config.yaml
n_layer: 12
n_kv_head: 5
head_dim: 32
norm_eps: 1e-06
qk_norm: false
attn_scale: 0.177
extras: ["local attention windows", "value residuals", "hashed n-gram embeddings", "a smear gate", "capped logits"]
init: "trunc"
init_std_o: 0.0365
init_std_down: 0.0
lr: 0.00337
beta2: 0.95
weight_decay: 0.025
lr_head: 0.00972
Each number is 200 + 40 x the weight over its row's rms, rounded and kept within 0 to 999. Layers, rows and columns count from 0. The size before them is the row's rms in percent of the matrix's.

# layer 9 attention output, 160x160, rms 0.193, rows 0-80, columns 120-159
089,162,243,202,207,200,207,243,174,195,220,138,151,183,178,156,126,221,173,161,180,295,203,186,191,212,205,254,237,137,199,169,215,176,173,281,169,242,224,181,267
079,210,164,202,217,146,183,164,162,211,177,140,149,169,170,216,206,130,173,242,237,236,232,199,228,197,177,187,225,166,188,125,142,110,267,170,172,220,179,219,231
114,156,203,191,218,239,160,104,182,233,232,163,214,223,278,223,237,208,161,248,203,178,213,224,221,213,205,231,207,164,179,156,160,264,210,178,197,168,152,188,201
117,182,154,159,247,210,169,89,193,241,217,169,227,229,181,252,128,256,259,202,208,163,153,143,171,183,129,205,169,209,194,182,240,259,257,216,256,209,274,167,237
083,174,235,243,178,152,167,283,192,186,195,221,182,163,162,166,171,229,183,95,202,218,144,187,257,191,190,232,228,214,211,207,146,208,112,213,237,222,233,215,257
120,249,208,199,223,167,170,279,164,151,210,170,200,157,161,159,202,247,194,143,232,224,158,221,199,168,273,190,206,189,253,195,182,144,146,222,210,203,261,173,224
101,128,227,202,174,184,201,126,212,190,206,238,192,228,200,217,197,149,241,175,114,205,231,165,203,275,162,209,211,217,186,184,249,227,167,218,233,177,193,138,244
094,237,187,274,270,284,198,217,243,260,174,173,203,261,226,136,204,194,200,179,152,193,213,116,111,221,122,200,180,228,147,276,227,195,274,269,185,214,229,141,189
101,218,229,204,265,251,190,210,180,259,177,197,190,237,198,191,255,168,112,167,317,168,236,199,232,159,212,179,252,223,107,176,202,145,196,117,136,179,207,225,148
096,193,204,173,166,234,168,194,164,161,184,265,238,189,229,239,216,203,213,231,162,141,215,155,207,139,191,170,206,259,185,215,187,231,262,180,246,186,191,271,221
108,185,191,214,189,184,219,200,147,234,230,234,217,161,251,249,225,216,181,153,216,204,296,164,217,236,207,142,270,188,115,207,98,175,187,210,258,162,125,210,188
084,237,210,204,214,166,238,184,199,184,208,160,205,207,185,227,134,182,235,194,250,275,117,182,199,231,221,277,171,158,282,158,193,157,235,166,284,216,206,205,267
086,209,244,221,218,245,177,253,185,184,131,288,173,118,262,259,233,203,188,227,162,153,138,299,167,179,229,191,167,195,230,249,222,245,179,134,207,206,226,234,163
098,242,250,216,198,263,175,186,215,211,195,188,184,217,180,215,170,235,210,171,193,150,167,237,171,206,183,258,238,209,186,204,211,172,196,155,165,202,249,163,206
101,231,255,151,220,151,208,202,154,226,155,166,204,259,151,199,203,183,268,250,171,138,243,215,193,139,163,192,243,277,146,174,112,98,207,140,248,199,233,212,188
109,193,208,210,227,237,118,156,151,199,174,220,159,193,257,205,277,201,193,151,144,228,231,239,195,264,231,172,187,227,179,172,166,271,235,230,192,164,130,183,237
090,236,173,228,203,223,171,234,174,182,132,215,196,224,236,166,219,208,178,222,210,167,214,234,212,167,165,230,198,254,211,199,204,191,223,203,147,251,180,216,196
098,209,214,143,187,191,203,199,194,138,260,148,202,181,169,158,139,223,287,155,125,236,114,202,215,201,155,250,253,176,290,228,227,194,166,278,229,208,168,146,313
106,203,202,178,207,195,189,219,104,120,146,271,186,166,217,165,265,217,200,157,184,230,214,255,193,194,293,145,216,230,229,251,204,206,148,192,242,140,247,193,182
093,207,196,202,204,210,229,192,186,153,187,248,192,227,231,127,233,208,211,181,268,203,273,205,244,233,279,182,207,216,142,220,135,208,188,207,202,194,162,226,176
083,200,165,200,207,187,225,195,208,166,275,226,155,118,201,261,253,170,204,111,169,236,163,189,184,249,242,194,216,144,237,183,202,173,183,119,229,174,218,253,274
107,208,239,157,142,202,208,218,193,158,175,270,213,177,176,216,269,185,116,163,216,194,226,169,191,222,246,163,208,189,223,303,247,196,161,180,120,216,202,290,167
082,199,238,188,229,194,211,253,168,120,152,191,183,216,144,151,117,253,221,176,213,164,170,164,139,130,225,210,198,209,205,261,157,148,176,146,234,171,299,247,210
097,186,215,131,207,191,170,287,111,172,161,214,220,208,158,189,186,201,233,214,202,207,174,274,185,168,162,224,134,213,221,203,155,157,169,154,170,236,178,167,191
093,156,193,155,143,161,219,176,175,218,272,158,181,224,212,228,188,222,233,169,152,271,242,123,218,211,139,150,232,154,196,164,165,252,129,216,214,194,120,214,201
101,189,182,219,284,291,205,149,179,237,175,221,231,212,258,208,246,197,191,248,163,167,182,184,238,148,222,226,210,216,202,177,179,308,246,254,151,227,104,254,173
099,169,153,259,186,260,191,174,237,212,213,223,201,171,261,245,269,161,171,189,214,187,197,156,214,244,157,206,245,119,194,211,240,239,254,199,175,172,162,217,169
106,189,165,164,195,178,185,221,196,227,162,172,216,269,161,214,164,194,198,218,240,182,160,220,207,120,142,217,162,242,186,197,219,171,182,195,170,240,248,218,158
093,152,190,115,215,201,233,203,109,204,238,234,235,202,148,208,238,191,186,239,126,204,147,217,186,187,175,137,133,200,276,184,294,219,192,246,222,242,201,143,261
109,145,166,242,280,240,214,175,201,260,172,193,241,220,251,255,240,161,135,257,256,189,216,226,200,220,156,110,223,225,165,254,253,205,250,167,164,230,146,245,182
099,176,225,213,210,177,216,209,236,254,232,217,216,151,221,246,201,252,296,180,150,228,238,133,257,193,192,169,274,212,198,221,233,215,172,220,224,175,223,211,221
082,184,134,260,249,227,203,189,205,232,272,274,225,201,238,211,153,266,278,155,164,189,189,198,243,215,186,172,143,233,194,232,271,216,257,224,208,194,181,165,248
094,184,205,175,213,192,201,149,174,224,117,146,172,218,120,233,164,156,246,244,140,168,167,152,201,144,195,268,164,237,246,150,201,184,184,151,193,203,216,196,229
085,222,155,166,142,207,220,196,211,154,261,265,254,143,214,203,194,238,268,135,125,220,189,160,249,198,232,184,207,157,276,181,243,216,185,241,226,190,200,179,260
087,149,137,197,149,184,239,165,283,188,166,124,170,166,222,233,228,208,192,232,156,225,160,162,174,176,183,190,208,202,255,244,205,259,209,194,227,227,197,180,232
194,249,234,206,221,205,155,224,198,255,208,215,190,209,200,193,166,213,230,241,226,205,216,219,209,197,216,222,192,189,154,192,175,163,203,141,180,176,238,226,132
088,205,189,158,145,187,178,171,178,179,215,249,175,223,221,278,226,159,180,233,252,192,220,268,225,199,180,163,211,175,177,152,206,172,110,201,222,150,219,196,171
108,225,140,223,202,189,204,204,255,240,228,146,232,230,203,193,175,226,254,176,148,248,135,107,217,201,147,211,222,210,232,179,222,199,263,229,208,185,244,132,211
073,195,192,195,143,174,188,147,196,170,332,217,216,189,258,177,234,248,197,192,143,242,227,244,200,289,310,168,283,178,245,163,223,233,186,203,212,125,188,206,226
094,205,230,231,225,234,129,199,156,254,136,223,237,247,172,150,203,263,153,195,243,179,216,280,186,201,197,198,184,195,147,242,188,163,197,190,203,264,176,183,231
092,221,210,191,152,182,164,202,220,152,210,220,200,171,268,263,198,142,231,216,221,199,166,351,254,166,223,227,176,165,233,238,226,220,137,173,185,235,182,187,110
099,198,224,209,199,155,212,235,156,259,213,207,217,207,163,174,191,180,206,267,130,246,184,187,244,164,145,201,189,243,226,198,251,149,152,194,127,227,184,202,166
116,195,189,109,158,164,230,134,202,206,184,234,204,220,146,207,230,215,212,240,183,175,237,189,193,177,188,130,202,216,156,229,289,198,206,192,222,222,198,250,210
099,193,201,180,247,279,203,132,173,243,159,204,235,227,206,192,222,202,209,200,117,149,178,212,201,179,180,226,201,217,171,200,210,245,303,221,71,220,179,157,213
083,188,188,206,246,221,201,204,162,204,189,235,242,154,168,227,273,169,131,206,273,158,234,181,215,220,218,108,248,233,136,222,237,144,178,157,152,169,231,225,175
107,213,230,257,237,180,193,252,202,246,151,221,256,230,202,209,198,179,226,192,229,197,231,219,263,199,169,191,195,231,195,200,190,194,219,191,234,176,139,160,200
115,257,246,141,219,185,154,196,180,152,229,153,173,175,213,222,154,198,209,203,181,202,177,170,180,145,236,219,247,177,187,151,176,259,161,253,248,198,209,173,147
102,156,187,147,164,113,225,228,216,214,166,213,201,210,176,146,141,236,202,236,214,216,147,204,213,195,193,200,169,226,156,264,229,189,190,211,210,226,241,220,241
098,221,276,201,173,250,156,259,146,148,144,237,250,197,178,154,283,266,173,187,232,119,264,152,199,159,271,143,212,253,161,209,188,237,201,193,200,177,201,247,143
098,181,194,216,213,186,172,241,234,230,202,157,228,249,154,163,120,232,297,210,152,184,171,115,215,187,156,233,224,248,170,152,176,176,154,220,203,170,225,185,224
086,167,189,195,237,202,248,232,210,173,171,195,163,179,176,211,200,268,183,189,227,160,198,221,179,174,201,193,204,234,165,322,204,153,178,181,184,179,254,192,250
083,201,278,197,222,163,183,161,183,213,182,206,244,164,182,155,244,188,126,227,223,164,208,193,198,205,196,210,242,242,187,197,171,200,185,201,176,184,158,240,127
085,219,199,215,128,142,155,165,190,255,194,209,199,245,242,217,210,156,204,205,191,245,241,194,235,220,207,224,213,190,177,169,169,169,220,182,196,155,205,214,148
093,215,190,198,162,219,179,182,269,139,191,181,156,193,242,262,157,197,272,172,178,190,171,235,144,199,145,273,201,153,199,111,175,231,199,165,212,206,159,207,198
089,234,209,211,164,180,246,201,262,204,260,175,178,167,209,228,233,129,181,220,200,212,186,308,183,178,236,239,199,138,265,160,180,200,222,242,174,247,169,213,202
111,244,194,293,215,214,196,263,237,218,270,161,203,216,216,172,241,170,141,183,239,207,239,230,191,216,213,155,232,150,173,159,183,162,191,207,188,195,216,212,181
094,296,198,146,131,142,225,164,256,178,171,188,123,213,193,271,222,168,259,226,201,219,165,277,199,175,248,238,195,223,281,171,210,166,171,135,230,214,223,209,162
079,235,199,204,204,183,168,202,143,199,165,213,235,185,154,174,180,199,157,225,259,138,220,171,175,199,262,196,161,293,123,196,182,163,259,162,231,206,226,244,178
108,167,203,170,185,200,228,189,177,190,281,186,174,179,168,204,195,199,183,129,155,246,210,180,151,234,196,182,238,128,242,123,220,210,169,232,246,186,183,215,289
115,167,146,212,189,242,200,205,220,180,219,200,185,184,241,231,230,194,211,184,134,239,157,198,212,244,205,193,189,155,206,189,254,292,203,242,198,199,157,169,214
091,194,226,218,252,213,203,206,153,186,218,196,218,156,206,155,228,258,162,166,251,185,234,206,211,216,294,139,268,206,142,226,190,201,184,180,204,191,211,222,177
114,231,181,199,152,168,162,188,195,252,243,197,177,144,253,243,295,130,181,202,265,259,250,210,260,213,248,163,228,181,153,161,132,148,178,187,234,168,165,218,161
094,208,213,186,211,162,186,214,174,191,205,262,178,157,217,222,244,175,229,180,172,203,236,217,176,164,224,183,218,198,188,194,151,102,173,153,222,163,243,193,157
115,148,202,216,229,228,192,184,154,239,211,210,215,149,253,214,241,171,196,218,235,228,258,229,234,218,183,190,174,197,142,174,153,253,236,186,226,155,154,221,160
082,208,229,177,191,211,168,225,222,172,174,211,221,199,242,252,234,252,163,196,238,202,251,191,211,258,193,146,246,234,146,161,207,231,236,225,230,183,171,224,237
099,244,199,176,196,208,193,156,187,141,261,211,210,123,233,229,191,242,288,204,213,242,222,201,256,251,206,169,249,198,174,211,191,187,216,204,231,193,214,215,273
096,195,209,111,203,146,259,178,204,145,182,179,207,165,153,208,152,215,215,190,199,203,133,125,186,161,216,245,162,133,262,215,220,225,197,228,235,265,256,218,217
115,165,245,147,208,196,185,184,160,178,146,192,214,223,164,186,174,218,193,237,245,124,179,176,150,160,198,213,178,294,209,197,259,203,162,216,215,226,210,184,167
109,183,194,173,216,223,271,94,234,220,219,233,196,165,242,244,254,158,171,257,230,164,223,213,205,232,180,136,194,216,176,161,212,186,237,139,186,200,157,243,183
092,203,221,157,216,225,219,224,169,194,108,295,242,231,193,224,196,186,202,223,216,124,221,218,206,226,189,154,184,239,210,177,187,185,174,165,152,259,152,273,177
095,133,136,242,230,249,218,260,275,248,171,150,235,244,141,168,170,238,169,146,196,136,164,177,117,208,114,250,229,219,203,241,153,130,217,132,190,203,212,180,235
097,114,145,132,231,162,225,180,240,221,141,278,213,181,221,210,261,180,187,203,229,224,267,208,309,229,219,127,244,207,203,212,200,181,215,151,187,119,179,232,209
117,191,246,172,243,233,150,213,166,229,118,201,223,221,140,145,152,223,186,236,172,109,108,220,106,208,165,269,106,297,215,245,247,178,230,173,208,295,237,174,210
085,161,222,187,267,230,159,208,185,227,195,198,194,226,175,252,174,178,158,229,214,126,220,186,197,253,170,179,195,276,148,227,190,131,196,166,127,241,129,255,254
088,213,157,167,228,138,204,261,210,238,139,166,204,160,183,279,252,151,200,205,239,224,233,176,222,170,191,139,255,179,182,215,129,147,129,145,196,151,170,207,155
099,209,147,207,218,245,228,187,232,204,167,238,169,180,237,272,244,151,187,205,173,187,188,174,164,203,176,203,188,166,193,211,180,190,188,214,204,195,133,237,239
093,203,172,246,159,198,175,199,215,180,214,185,211,253,198,153,136,224,228,188,193,230,145,229,135,209,194,319,174,198,232,202,187,206,237,154,232,192,175,107,180
102,198,154,245,188,243,172,213,240,229,159,223,177,172,282,299,207,223,234,205,171,145,182,216,195,174,191,205,209,229,205,257,115,240,236,161,209,188,160,218,139
087,207,209,193,149,209,210,159,187,135,175,202,156,188,195,189,174,167,191,271,267,209,192,248,206,144,218,231,168,211,204,204,246,165,241,171,210,228,172,239,111
113,241,148,270,208,218,215,225,216,216,253,192,167,134,264,249,168,123,257,147,198,260,192,251,175,245,203,229,214,141,241,128,230,226,193,211,199,172,118,196,222
115,234,225,227,207,204,176,208,172,223,142,202,179,209,217,222,184,214,195,265,185,168,183,261,148,167,184,243,189,262,206,209,195,194,241,175,160,277,77,211,212